{"norm_place": "pre", "norm_eps": 1e-05, "extras": ["some layers without attention", "local attention windows", "gated attention", "value residuals", "an embedding shortcut", "skips across layers", "capped logits"], "decay_shape": "linear", "max_steps": 10706}
Each number is 500 + 50 x the weight over the matrix's rms, rounded and kept within 0 to 999. Layers, rows and columns count from 0. Numbers have three digits each.

# v: layer 9 attention value, 512x256, rms 0.0869, rows 466-511, columns 128-191
# o: layer 9 attention output (transposed), 512x256, rms 0.142, rows 466-511, columns 128-191
# gate: layer 9 MLP gate, 704x256, rms 0.0967, rows 0-35, columns 128-191
# up: layer 9 MLP up, 704x256, rms 0.1, rows 0-35, columns 128-191
# down: layer 9 MLP down (transposed), 704x256, rms 0.0945, rows 0-35, columns 128-191
v466:534549507474443486453456460482606555485377467502476524538466454432483491490455463460478410496391475542531416505457540501490488463518483538427511512530548441538555559500566529462538562431451576
o466:522500513497496458517533374472494482599441550559510431441486540524467473562543457538508500497462636493516381563510417547485519546451475379420471507503481590500437473486462476490466463475503509
v467:465476473465489510536519499543507510539513572424563404472439572501490478527415411440546572450515514492489642477566534401496487494497440523488479574464535479572421518472456587563422424501483437
o467:543468506476597494526525574495432500566418485511515524429502474510491558500471516499462518515479477584498430560604478436537565454529531613511477396503510471457491485512533460521405481396515421
v468:524490528515490576573463487446630447490505535583495579510455520566679503406418502475491565467537503588502499464559439507495486464475498474500500483466508528499544556487478559479524545554481510
o468:445505522371493495508526502486471581545522502528490491601497495484536537409437520570514553524578538583512560453421591562516366552450494446501498502419491532550442561490475437550408561490457585
v469:556464459473450492512532525590436416524558473502444532456493504525523551606487576435485531531524508518464555574384497527545497438542548506502500532450477496499507453488508476528460598528508446
o469:429451502526466486516498482438478550474482518436532552491516441427501541422432613390430569469558504457480561509447421518459567533459584516502473588530503577526635511568526596440549444481385520
v470:530567437460467519469460487465598471412470441513474603529436450522492497534551522546528544497424499554451433507545519530478408506464567556447492470516536445527539538479513410464442498448494573
o470:399537507486610469497458463535532584524512509476564520500545467456502412539529342467511479528591460560443455556532475466529489592548394569461538530520553508535345544464511508578518534464487398
v471:418464499543468570514561563479412460501549481463444577521509470588485500567515434497444574514575453454513633671421493585457494456488534507530466442374430485450523473478525495466510470469539439
o471:478470482546510485421556494489481421489585489445532496405453489527494438491458431472500609556503377437499461464478513504439512615521485467507510530469617445485504452467592505405638587518461507
v472:418416577573491488423504478449445473448550476479525505532504515533440455507457448586491489564513464466552493439568436505531532490466474529552503540383522485501548587526476494580532544518494493
o472:510412570466596542519417458462566516459461525498491489497484489556443536435450514500456406454546666478516488498362519455556456547463450567412594473528525571566507455375506477539548530516523506
v473:589470485484504460450453494475577534485546502571569539427533492470588532354516599501565533495530521450567495532483504497493520617458432503534474461486479594526400501400479477487443581527459465
o473:446456475565434488540440399519438572534526447412413464486454432480349489464529437415488495476481543506618581481475413527558396456455498450480478478524402410460484563552570582471572596510459440
v474:556463413541524480529520513486414569475532428518449478480445525496375514547551572407450559563505481469513421546426483529526462504508569447552474426394442451434474482470482429557514534469514409
o474:418450546605496494562515492498483547535544478522510548522381428533412568425507500464510501447553442463455620472647503470451593431552496519509564531527415413501459562484502538424454559456453600
v475:482408514458454536526483533531502461477495609443456577525579472434608530455395439495526469479490504519585569492600506510439463510443517527486514537502475490413515564492504566487530496434587639
o475:426551505450566456486456626436531514481581460531453548490538452552407505509448526544430490418453573524446449502516440578483467532486513496554483553539509608535558556463454481487477393586407419
v476:465523465531384512556478511574484449545596567437391550483573585511488482474461349598543448545603495461524555501495528470393444471473505437492576583492440577463455458548471462522500486418580504
o476:520531408501464496502377553462538537457498508478473470394441424496463487412519556562559465525468411452523451448598443477541493549562545494447612435580371494490465403472497574412494530549439590
v477:559486635472519513527542493635523474492546573539538504523588510556536493605488483481513535484563481451542500518473472462451546542546473511432536566389509500475523506502525535531473514569530520
o477:581520463501554450627593504527547450510378432488442595444433411558559510445496588500448563491552574508491546444420549531512431462520560474456511406556510520578651416477604507445495591461467423
v478:538354449490500449517480481539432516499601533425493389515645555422606509493565499598512537554492521449456504493404557571426572458498455473531551469531568504380440467532443410563491504507510426
o478:604359574505458470544387552540556569484609465585402478454528488484520501404576547468469533415439561483475565402536431487428493478454515434463459480494475480411555468513609498499453537474584522
v479:570487470516520448547445504542507506515551526528497437469484531375596488395562555487491491562474501562438491506468576553526464356518531453480624458472459516560464473508428455502505469558510457
o479:476454591498520497490534566599464507509499437528446518591473588498511584477469501506523518497445360515485593535499464494425502568502519569456550510422529450537549561543588452479433502488472483
v480:449439487497492523530501525562473419539614576483471532509549590483592499490470424477542560510587518454454599497455442521443439596568528425516488506480451537499556500509454555546435460561596440
o480:494441508427484555556459653468467430479444592440535541548494469572583488403464488577458552535492397557461432493480614447518518535560502599536505440472461527447552531594542506489450468538469502
v481:517465549584513536412517493541525479447490468545497486601520447560504538592469504496488456492527478497507533403587541449507489519500462527541527458507512503567585564502465582460503544497479492
o481:526550517467531451497520475488579401548522477561515558538433506490494491426519497472433515476561490469410483447410435451611386522381470515400504543532533535538628471508524518498485514484512454
v482:448403552477432453487527502497327495460458396462567521556504468581454507505538485550402508587545490462602602572474526461526480516520549513483491545542454459511427531570454421554518462432486425
o482:509549589566510455559568381445502472539596512429501451468510420487507532485485550547613468445533481563562489510543502426498520554516466493515519535469518457542434533498477541437502486438612427
v483:567454454472464558468536525533536477479479526490549534473507498465518512513468506610465468483491504503516511591565532459455533513430506578449484481526502533430496484480434503597540530511586504
o483:506492539472468544479509559454460513577501473425515491511587567408494614447480538476472432483439497462493476497500453420492496558519476574515546461401539499528487527508575550477529499489466472
v484:430535461497494446530516499429498460512475493409445491451444536542530467517477572449490500544551486513492482492377552476576513427565519496501503439382441471507529480476532441495498448554529471
o484:458442520595541491518519536487572456561503554534497534584391459503435435525468436425506424511473512451544539494546444591463634372433494604429452538565576452597456612553614537480593578524568570
v485:555366590483609465520546508513419507585512555550486520487537489463571489396468540449557636483477483602596547468454484471447487468576501539507550465435489525453472487457503542474500538548490546
o485:579502472532506421542348463488537487527453482506353494508605401540471440431581503476534406499496389521462568483429543493484475416486498507419419427606546479451428627382561463391519562319507459
v486:577644480489514472471447497501559483490405503511460555473526506425582488457566578534498483450424494427481439411501531494648497345498516520510450370565540507486536533510539473491495419550551624
o486:510402489536497579465493583457510562504506406444449515524542609439513446492400539550541539432526582576576483495566403532457443551353504451456474558545483550474569520520501597449503541523467555
v487:486514401542394498529477469550621513531497533505577541422424534424443498483492608422518533514506516507464387511464449537569429519596523548518520476506470513519462489529512433515446581544444480
o487:453554558487588456459566403449422555416495455544506524493471523474618466380486527405495535523371496571412549446500503527480511483527509594505548520310536442551558506541589546533489506433438512
v488:462634536490557524430556523557530510467482476519486575528514391463420461487579595507518523463448465490466513507504420466561592476543498497401411465551524494517488486530565532439526531524476542
o488:534399574466527525557607554528432380583477437359561491488532616430525487565464537447468489495502480574535507478544561517525494527505470487445525589483479455444437540481546484540531497461459543
v489:435542553447484540460413481474534516460448476421512473557526456506544387487517414485515459476508480457531446383545522439485534417563505531436480544519538407454493555579474528476457559520523587
o489:454464553481624521474580453495513480525439482539504480549542562490513440542538472480395446563564501455429272588454489601462440546534551491415555511531432519462523471466507435515393445441483489
v490:589556484455501543544465505505488412484492565587511531504556561528546458500517587489445436500406519478520552397589483568519548526544484469577536541510511450511568550566514504504502415513502497
o490:489457489467538452384589439467557462462483542410523481449560502509579502565532511516509533582543499535496557530510545577509365554506402502612455552481543395470509497481495425549492426503562488
v491:514464539490490498467504493514419509571432394420534424516479490474482614609600486443545533556498483471462517474438573550434473482537467418516480564473428497588455484529492390508472503400516438
o491:519527482596444545520537405535498456476417643436562501396432425476463520536473521433542535470527489492471483492488518560495468447517602567568547492475508358472457454534450508419538451386527470
v492:567532486523472504478464477555509523500444550531515486504563525480515446445488488477552418494496519509478456505533570449499519383536493610481500557599514485456602534599542481503533495512438574
o492:433503640521508476470533548472469381397425539461543386525472492499495471513453517460504468545451557481544521538466381569427502514582509534528483489433513523502527450489433565522533580570532473
v493:423528453517483438490414501528526486487554422393471531475564518448585451536530434533559558512557502409424456527465591513476475601511498480464479473502474470495515526472423526490467512433590492
o493:487543554471457471515417519538573587534444551399423460547583529516541371456571494514560570575483584553519432544524619516476502479550590523471461495553419572440506564447505570377534540511559496
v494:512472523482440409531485515547515500459548546445510539542604465382565475544486576564569396501461470533432512457430450449533527437492496427401516508586567519523481515509556557477530485478500555
o494:568504549530460490496470497506549537471463568518580504475602573469489517478515520458438517537463545417585509629501384617490568524495550512462536514501628564473483511567516498492527541517428551
v495:568465563544550503444511504628522490440443535514561589513472434595485540523475486523602488479402492436476521466531475557511521445534483581483487518518535458542520557558517435528529492540454490
o495:530562647544629392533550496526539424532548494541536484507442439564528518480425447455396431476571490529513489476457487522417507621545405560481403560553479446519481497503508492558542482487514395
v496:503598445477361553524518497441505534536434454449442448512389609495407555556575542388397475445573505491487356531522442508581479548477532444455438427577435558519505503472540587481484562471462445
o496:419509456540487601512504404456407480509494569495516531498503563454482552493460488540501563525394414530381505516575483584469536480640546554664539530452525521406517566552478485525493492533545534
v497:416557469543531585568513523471540408469467506505483488459472515473545447476507459421464605488558510464435421563506569533467488519536568438568514445415470533535493515445376550462476463495507456
o497:452500553413435439431503481545497473610445482441540492532483457524471467473456470556594567596476369479458561456471536490545549492450390558490417463468487513565553508430577544613496479560579444
v498:509467521562505555429562536533526461524566426440589609509507447505526513482426530450504579494545505496544619550436462490371590509497543431453498547450498504566495543485482532467490532415507484
o498:441568480486479422457555621534403455501533530425618560454489438504487500524532564546601502505537387547535418590449565525533584466546444511422486554561557477521455535450564490475542544381457408
v499:440593529431372608386534493524578599476385469540513558546510502392433459492547552441558521448453504488527516521511405459447471481524533499506450512503555532503359511493560488489482550535498514
o499:425631467544437579517538438460490536462602514461600418450435461576481479463551499536536469576515598587527471473465626475531460541513437489489395579442545547584420453500486404513503589426474453
v500:419402462438498571524464499455364451565521467455425438502529451485579521548526512608548577486543513474463509459506524540582513570475536457534535455531515486381481519477512546547486477510489498
o500:504482544464609502565537607487583563428474471508456595453509535509497482481475494381392493540390575476520474450450554552475520536479501535539513508524532520557567487518554448447569478468463513
v501:513445534587461539517445516528483470533559540451520510472520539576501566492305350525495491533543478480485522497572496460519489391497460542457552541594469503487557498534482601480570435391536515
o501:565576451410661463532550655492565423498524502561490556477627467581458561591451555510456502449501444475438422539398430444434512483520576452526500486528508668508554448490382475482536504490510530
v502:572562555509503407500505488401589581462559445485571373493472532449480569513526525554514392442524506490543402442519399459629538508474476490433431457592556481475468551443480589466489548486472570
o502:532476437568463457681554416486385542575498521519466463557494507457473534519489494458450551467509669481443446501455463555452473520478482416444471442502468591536536559557526539539457522554564518
v503:558479549558479586506445504471465500429528413530454531486424483504448515518397503505438601436548493506560549466543485531498446491494560518600447389509436500545580519403568508547520565455485524
o503:478500456546463504525434279514455461585521514378480508521526494471466544538358454492461496588516433506447497445431446386522489473410415491483514524523501474445471564495498409457537458547499544
v504:498553448483532542453489484503545532507507378463542444465511499465472416533580506464527556522535490441460437552422539411467517434404486514451396506530566479447462546509525528495494529444522429
o504:604480554436578504614572533509462624544461537485508568420583589490489379488536478445481488454418522481535535409516439557586624605504465484489429489478412527536467510448450496531499547499545584
v505:433543528441409597547493493463513458510454609505502501558469508558550442528434387380475524484461517505514577441558466532498512415574448466513587453414515509506425475556544527467515524497467557
o505:494510522503525545506566466474516469551411537567536437500527397561551512612455558397457518494513421507480503449398510502485386520457539459401374608503491526486530576475513539540452497491504525
v506:506445542540558450517489505564564492479495524530536418515579524521467598501504456553501450483456479547513488445493512487443438533515508514576534454474476503479548627402536491560578446463461485
o506:560510506480519481505399548520430437477466394449452481536575427575516525474446466490452517486502472514461483487492536560514420513547498396498517490540373533508581508508438366546473508529520548
v507:623463539484609513471475483531400496547582482558443454549677542482541395523521535527543463505494477551508517470466523456546573474488497486456551597528577418408509462569540608506534463572418520
o507:537474550506475506534505590513498536386400485447509550368597596377586476407558521414477501485484559572592540501524443490472569562431544428504466438613511485543500454357518454468446500483523519
v508:497530475542489392478489482465446524574516488465488578418480558514423503450475509491454556535527501498502462437442514500537473547484529526541481537433383561494559505475481507482487521502624489
o508:461486434560426469473436523432483442442446557528420492554507490463477485548537566470499512455546424569535488432487422489553507520492516573505488511537559445458480565445545496429483471460522592
v509:505490439519482566573562548556534482502624574539515505534509552505518563485427424411513553440601525440536566566433500486405553602493544519542465453404516554425460450452480634537492492488589476
o509:426453437435461479514624582450505478488474615489600504420431434460520530387485530565565462531533382475538546607519569512458470409594512514461480448476501559498661472517518586440491442498440541
v510:521473427420470520410473529434301434561563413516523541405485558472551502453452519456488512514453556561450510557553520522553525524489522484552527502489467555522598479500525538494537499464454526
o510:474382390446510484543417554504535534471472550485623483528536573484562526507462511461593553475462510484491567476562510522449615481498518640591464474561577523471461529476442525440572473492460463
v511:510534444517462491420505526525456417529559483462467610501514451566489405521454477520445493548513477456551583560545542547478465513462489567497510527390478405552468535514495447533527518449546523
o511:468511492472588554476459523573528489494543499560530479454528516448435526456502490490497532589494609500418506472472452432508564561455505353510509611474519527373502483558582503378433411501549517
gate0:511502445513506521529483503480435454516594446445439492509570472488560513566428482467409507562552479492463428580480464368377406563457483464479547514443520477533511474455486458523461497511454447
up0:518518432467551410573525467394611511430536413553444483473469499552474509492496456541505401496557498567406525550525527536512490520565575470583549520460491530543546463634464539545562472561514576
down0:525526535491546544486499482497463565423517557484475423416414460504497484540475543487562520487388537424478418489514475478590531555429458476536434541488492515468450492507572598470485496423636499
gate1:416531538521438448483496517464549546493605435483473527531484483493465557582523540485522497519558479465477511489467408550550468465492436412440377520489530446553530343553459495520459418510554601
up1:515516486476523451551518528540450503433497610480492526548538434507453467475411544556435513534522471549449578448591505532512481491474534485524564432540484530606564450425537543523548436537434494
down1:464471569465541498498510504468355504484450514516471482515526489520512466454501471509455531515523438544442500460563520435560534519549483525509588417502425432536482519507454502431481444513483482
gate2:511585474533459459572427553556468515441428566401508517501585515503505443493597471539529444549522465518548506533433515400456572535481496498492484476525450533588493464461425385481528481481502483
up2:499446521536463530496460494450467498604435428417542502480551528453487474503424544596478446536496528441504445416516463440569547470504583482493575622465512482444507495543494539483540509510520455
down2:465419468445486475409440398521557517526527547599590538489448497531489522550465456570499628498399434465515619501540474550484457538558505527532492521564583548515526414486506438462511564438518569
gate3:480536600567443595461508509455480526512536496572429465512477520413514502458546515555549485482474474496469561481472363592487575544503495507506464526480540524489424415585482498356571480511485528
up3:500466499462583474462460490564477451521516339581415476493517580482472553524506471473562520547518543499451593524468507474457463521523458551440468570476535472410490466540522615549501494558538529
down3:533534522530470441455504472538481476402508512503543477524384450431520541513432462423573514491427526497544514478552559459482541453517509511449538517492511440539465538449482463453524444521511499
gate4:527506489536478526477461430501525461485522414525540499503523513457425522497504493483594570485586483460542476481535509491447483470551574524558489512422509432471506417575430622463485457479478496
up4:473512481455475530546564530518594469526524503502432414558460542505530466626529475486532521507442536486473467397478496493522516436426512537506482544426533457513474509513531419450579546476476645
down4:527476473513514452487557638479511475498439450527539578460499476451424456493498481507489524437492503460505500481509540543514521466498527520509538543538480498584507508534472569461433406507390460
gate5:430540507477521516454504441480385442532469436493584467454508464519501460563489559525514573422585496510396439512427464567502549407460504459569517486481474518533496477504407566555472430595459581
up5:533494526539517509517454526518555560407518503519442483554559461546510488544447442475514488494452540540507484538417524570577399535610503492540526419524562536527509504477439453537477551464512486
down5:457433463461481552608545495500560408573528496468533506476437542481447433553520579442567481530618458453570606418565513521551487461550452517476423514507442502472516493509544466559530417524546467
gate6:489519461380552526492534539561563470476496542459492470559529589556561511474494475476456469481457480520357368438476498511577483454533462571474520413496456507516498492483575559511499557507490455
up6:479472464535535532438494489474563426487482518530417520518467439581511474488505583511457415482504537478412470481470468449496512472471491513506524532561590548486578528520517540521482390576524429
down6:577467492434378460534424459475528545483530475493414573406440528551580461488480506486536427459587559511534490465451568591426507521550515402508416523545463504496547460459510444487497517570488496
gate7:402533485485529581519466564489444472566541432452433507509482475575575564472492495545528467636527436448629568531587568547474514544506498588474509480443496514572440469583595611573553433472571441
up7:507468528484463441482513513511507582515502499470514524472580529491512424418452504489519501440506489542528521472461491439490531482502478483542442486581492510455537479537537441468563540528558529
down7:514529555529532508491642470539481526555454462478530482568443549422445494484444484485550486595532489489491534494501526434498518520410455530505492594444494477437473538487506475519503498470495505
gate8:495469577467633492584597573542482434485478544557452562487450422513497505435422517455489521491544470554532520580541521557510431402499456588533490533573541480554556426447426502495498494653461514
up8:452591448526491542484520483581516478427494567537440476459525509453452518448569525404509506486546459493517515524432431515397435442505540488446524437548471493513534489468561444470480581415477464
down8:495549487487619475475464559500441417451538461539535477491584474508523511539512432616540513455536572513497406605582480557501341492615563496475351425464524573559518491477461503525426510496569393
gate9:518582459511475488438567521466594438502400507461547506514573464484541458589526599460551457534533466451417485490468614577465499404489516568442505502425571438545442466474409483473593500437478475
up9:502539520468532452448591572542600466470352490397559512515541556495519461500491478503596552537527528498526523499452552473524560542455542531474533434504510499561512395484443485487589447389471565
down9:479532526494487515585445429557456541479533487493448538455504531492540537479446524515379441497530467508487461432545468531551450493452519388577438528495406503397515598512483536506512607528453609
gate10:482491487499534592570516548535465586459528434499507380537540526511450538521489397503507540483538521578398483540530532493505524507434548482415451467473441492475576426498463494411512418525543461
up10:452523485451501463512449521547463482500466582400515471481427429437554517436515509469595519518475519633507542532518485458516550521505507463439475474457511563448534510478532523432604518503470469
down10:427534479569497608440448573495495445491473437503615435613523486472548568501601438478472479553529485448527497492543579427448522547388498512494545472585434586464555477460534553495529506536493415
gate11:476548609524545552505479496429494445470490522504550443404462439536549540470464416551546504547458348496413517480439519519529500487484456442484499487462613488601421537565439483483519457435439408
up11:542527465489442492374536515550455479599518422489466530543536627500508408527522533480489511494532447454457450533541506495496583479528535516510410567460494484483550461437482510522468413478587440
down11:465519464550519559434513667539556476529495495456510560481441522510562471467493468500499425485557566495561494523437542457447540503500515516549457543427513507516569470518502504526516469546536528
gate12:509577518510549475513478484473496567473590506488350525487451541557520452525536532616430517608502502575482511596445460506543513493465528509429568462457440485472501542520441497451465448573468460
up12:458443521488542549526506536523475541492556514504453466437428529487495585592542459502455463453493526546571556565451463565625490504520526546519537490472342470485550442572497510486502524471462486
down12:513473511447480522493524459570564624546507417530519465516538497503468497492482514496568554513491567498579507557487576495543455373481481432449481476523502509427509501414563507566475523430496603
gate13:371502508623516566489497542510528558525486509527513504480505535514521519528484612454580470551493505514513578524608514481450506496476561459440510440507539402563501542396467495474471542471497384
up13:490452434502536569528530530527474551473512483600555494573535374441539561479517551466519448537496530527582466486494589509446636516478534485501525573589529591533595400410535598540481549438445483
down13:566413539512530468511432615556447500477512485392392544563515564518493427460492490443498383481418577518586492455447588492556440487562473484530485465549468501522476441629549435587481519551601554
gate14:446513420537509496535505509513505468529540406551441535512514539440439461411516607491494444498580481441456504465493553502477493502584564483466506504411539421448443515522574474390453530502557578
up14:425553572490435417522482482490434479536446632451459497528517381573487523460498571603434512449489487489516533460522508465560486456459588437512496522617483565544510515527549496543484416473511602
down14:433422483463510396459473577447489544455450444533498570390505479535515567584516438420590535460558315446529513476424502520498562537447569490505502518434436505571482505514480541502475425369486474
gate15:481465532457494488491487476581490499437456506555534485457424526492470482466506435532464619542554462502410452492567522382493475444511524494516540494464490520457488404559526476483445597522466528
up15:558502541558500526478515500480470522477472380469519555565437468472500511466519385413473545506555505476459533556409543528543533507468460442479494538497490491514513468478460552506492457450511517
down15:369417455459478505487533506515529516518589567514481416581463550443430402436476573475530572585495517491429608432557457569570516558486478476538567429499390556464451529389571527528554549530431540
gate16:509555490448470414404534517574485460524523512512524406432462528464455509528566412455482535482529485547464491482449417417503518515555476369440483511466553482529374499546521486428504505465458630
up16:575503581510419548520513507492366576556521572422489566504439450526481456491534463451562549492539511476503501454561533468438490479504453508455486429475429525486543558463485457435440506480545535
down16:515474505598580455505474426499471566447472494464635516475415473542561540487470486471487568546508420563517530470438482487534516515480497538511463500538479453606493512525554391486432470472422487
gate17:587539487513470435515475514561457496494594467480519514526388604439460502573568523419555492443468457490485557495444400542509475517503404459378441567476392538517462502511507455423514537438508525
up17:549404623480537475496446487519523463464479460448471555514518405495504436535524452479499509487512495427462503444618425542417514495491484532457512540509551460578530512481510528506431405545513465
down17:472489494541523459531526488521480473500435531543440531542467551583551582451554445420580477435573483433526484433490550521466531516478423461489479429552398541462489533468465538486513538435521390
gate18:462586478459528485482464488469394447503516498532457463521591366457510493483552501467531519422546454446387560616450563437518497470390438532582508487548600453547527472530525649431553523538424466
up18:481454514456502460555521502539464592455548465548475444495456499511456533440515397477435544524584522502463482567432455488480488504511584529425558495549376439486525490574504469450444480538566525
down18:446577576546552486538534591457574497623470476476559530386539557550562489601410470518498540487531501416590402448605512510470493453558457470552592514470491442497441443427534521434499604535411527
gate19:486499477486524494468447555495429450447574515407560466453532543530475529473458444448501481544555494482573509451534484496554508558488491417525551461487499571481450492412494590471376524448456526
up19:525516487550361408554458521580476535568441506515462504455485452474481431548548464504522480471513510534563597490482486450523462504546479548550516500533415465557486544499506551443538589532478535
down19:543478483507552457615480399457526481529485455542543600436494538509404550632551494490472624525425515500562551459509502564482486543604516591466465535551466465483420475470567546478578460500612499
gate20:493562528463493509505421523597552549480611496499505388420459515500542605454532464499558489421509455485519477521648479538547465433540458503477490562533513517561376503404524512509456558505480498
up20:573437543567449518377469488449484569483515582597398638542517514512528495440549454457400419520511544568445501487472539473488515499416528589467509515540481574547498341488433415450576498480562590
down20:621496474519494486573565504463454425493469468556583484567546551541529468421513481498516422559493356458511448480494563479484480522487535584558480486456464497516578552447464429458534576468486499
gate21:465508480415498527616552549526503570492585383459423512519520529441521537572513482446509540517536478531517551531549497451640496599448458550502467527482523457546434550555498476488448544571491452
up21:503500456501513443576452533478549519443535459442470592532539518410549471509389494475526401471535483549563495478529506390602476598477547533577497468437543521571413560540482476445458540620427491
down21:471407511588456413437446481411586509465538513445513508466440543527564531602465528520501435478523652574527417545494474524504528467516515568564524462505499515559533508473469536506490475532493538
gate22:451507573476420539551485482481340569504507456495466508486490444497461460366444408559545509421475480457535543536525511462551558447517480534452492526463496499463481458548499603476476537585529525
up22:457495483558468487490532528513492538557539499517569573531489518480470440570509418504467472525469499566434565492542438472577387480431471511494540529447434592427557439543475490520497503498547549
down22:585479508436505468562481627403538492502542469456495510469466449481476464488458509428493466448499597470484464554481520519492433509517553602548509434453510563527513472520508609475426522609528489
gate23:511494600410518504544542509531497502605582433502424544416529443509414466472458439507542532469524461588511432494556532440430501380544518417483499524596449495487513498492475479425572503558470551
up23:522461570605516443517469506499531400511545446490463532555447509526593502473563508570578450469491521532508484466529478532452465535541502503494508517501491475525461511490462550501544433446494495
down23:527428509540473528458521490456504462501539562600587518441434448573388512430540493464506473437510477391479550582480473500450508452521503509501553565473554485584471480371519578583424496493587545
gate24:481405526470534573503540481476422557534540508412487431545458460496548530483565468532493533482439479498535483561475492507504488463438511460494430573460553471432465456465423568511547458552537380
up24:439466467440484622548423489493444465573480490365511544553549480462515507495476511506508458517575491497441458485619529491577515465564457433540523507464509437471601466461518585451572511521506545
down24:480587490544339491535473511541526474479531503493476507556492420482514435483408561459522491523471524493416449588577464462503413508490536524555585599514579527441565504486492490461523471562493520
gate25:531455572544525460510542528520560601478478485499523546442533520500553586545434514535453434533454486451529502540556502497551492521441462545439544496551520475564468548601568519471481509519530548
up25:517451537548379504552502457444497491593536506540516552548520541571425509523557529456515454536541402468510587507585553482464455523621497490529471465461517473487511501553561546470541622539555525
down25:478557445532512533480424452549497436472553493536501404525432490531478408475515460520530446621515457519518503493473515377417510496470565581437472614517443446592491526488486489540455569468465440
gate26:474437454539528447545503487492428587521539524529526439579521508398457547537496496473476590547526441457559520512511432444500454462541469447509567502533435463576458434403425603499491519582470530
up26:395516579599494667440487490493559504411474441541498484418509519488438519530596496450555529591527495513450455562491444497481497535531472430455513540498563572450565535520534527509486447473450529
down26:593513453575606581545430456574506585392520468461427495554454443532540465485443591518422537464520394478387555486457499474530447518542432549518456512453466537514483490537437504419401483451530424
gate27:471614479520528495535509450466498401510531480549496371504472526498568477430448467453545509449604529516537562463519495528472459457573505469483424510536535481519474470526510529454539528477524521
up27:570568549481537478445582487494476475527553524534446516492576560499493509426559519504476493515522475425551545504517455563453495451458555494484546639520551590559515443524398436479545472541506416
down27:504456488493438485454435339448495434567550519579492531467514504542518570505499526497498460477530587566492419474417482464500551538489463479520484449424586524507490539507568506499413541540531481
gate28:509489505510516497566521575532530545528506530424520453498594535530487521438487543562564465493562496564536507508586507474579474556471440527462355462534427494438488347477571525652505402464542543
up28:484506491389466582536447562472563581438451407496470507470477415476399501487478609536490449537513523415425496535448521521540478537472525648570521451463562561561538574540574437507437395446658548
down28:407491505491512487477577447602451409519515538511451553481545633419498503565430511480455431449505531580441478513452472429498567502534503530516458517500410539503466489481565543487493379465488537
gate29:422554437549479435492476495549562525543542490516455511441391472498483561541598481388495549409536482533422555473464559518505602465504483526456463499474546474547515513444620556491478532494524488
up29:591507546574475555446492467489481605516502504514492531434432562510427469502462470470583472510450563511418516470554547482556513456490511461441536451477568412449550480580439533512543634569475558
down29:394447507475447556596558492464504472540529522525483555536636465540507463481443534457465509523401570492499449636533437510578553499423505460582414512513449571526557471494491579569549488472465386
gate30:474548655535555486518562543524548573623552529569461564494518532515524515509545533568449570507461465503482457532526471500430549495464474564421572557520534547492585488495502510518550327469413490
up30:415463542420567515530408526589462488599499484458425498461368523455430458556532482506446548467524553551507414538525595447444489495505554504436464468529567451468590514450437556543539550524534498
down30:570458534471418469489437458481458433435482506574495497447574480462510471547481492580553442488435506479556485394439495551458439487571558502515449497518460508528429498524455561586511484466437439
gate31:577537490493558518527484574469524515431499455428549583569407427549566410536553519479515507529474522496534552558427633480534527504486546562411543442534604496463538557561496532560435499594525473
up31:515461472509539506556515497517559520503444510604575579424479493629551526486466366584445527484559509526387504474474505496479522540530563456500427524444564517447473493585472615520500456579532550
down31:548435524488545492458530446574486535565542527533522418546506569456452538547441454455428397555556492441402499458470434521555439479549578497504543563429599476583583583480519441483567490377401536
gate32:455527532363511571429540523462503552453481411419489483494488508580477537539537539457545419498484461457504477500488408516561489597490474539487481516478586614447561523491492407539606668477462484
up32:484459495457456555434503444508485572595583395498432410507501595611405513522517467521456515458548564473466395524550433485541472536591532509503487483507383485492479491504519491496551538441561627
down32:453486457497463473472529396522482538490378564467564483573383575497500418453595488518452484567489537488527462492489591484477502548481395505528492427482474467528546482490492544482418492580558448
gate33:575429406481428553603553434471469496498625450512441480458527561462521491485467493506564532473448509516482472458484490535552495527529505548495626625522527512524547479608560452499478523471546592
up33:411470518532539488493472507536466581551544473583435473487424469458566478493501500530405472528514529522556425466401445437530495579522486524468570439538501555455502557475501527514468560511458587
down33:467496509471558478439484509425564388492419461481496480483570557487535488535555490526462477563551741505452518485550466505413462443442487585423523488518489498507488467427433580477562435412456489
gate34:493459506499418495563454525464399565550538548439507514447415575532444534558483419476573485534457519482439601550527433505521456435470479506408485562594589566540545513540462399544512478439669480
up34:606531533505458374603534507445513441567476497500457380597494433446496469418506544478506493486534479512536496446490467474537498484478523487500557528457504479548438612457532543486496455466466494
down34:577493537475503449456511510448510470583535471600459545539503401518426430431548485447552519417489418544601519503507528510454467528504481494477463404491382419601553524419594506489456538469461549
gate35:477506523458577576452528452505422525491461467490482431582549498450461525598511517479510447456526460579520449500580500565434508528581501567505578356515587465551544449557510618515470402537463465
up35:435521434529588647457456531502553472514364511479443504410478450389652510526478515549473496453541484540445524448594540433474508525488470488484585486531472514485536561435524537405552484479498497
down35:529617492497512523503507452437483436510520567442542476475442451475503535495563516517567491417477513529447509416556473460476532482462555511437433542619448451445477561527538421506565470473585475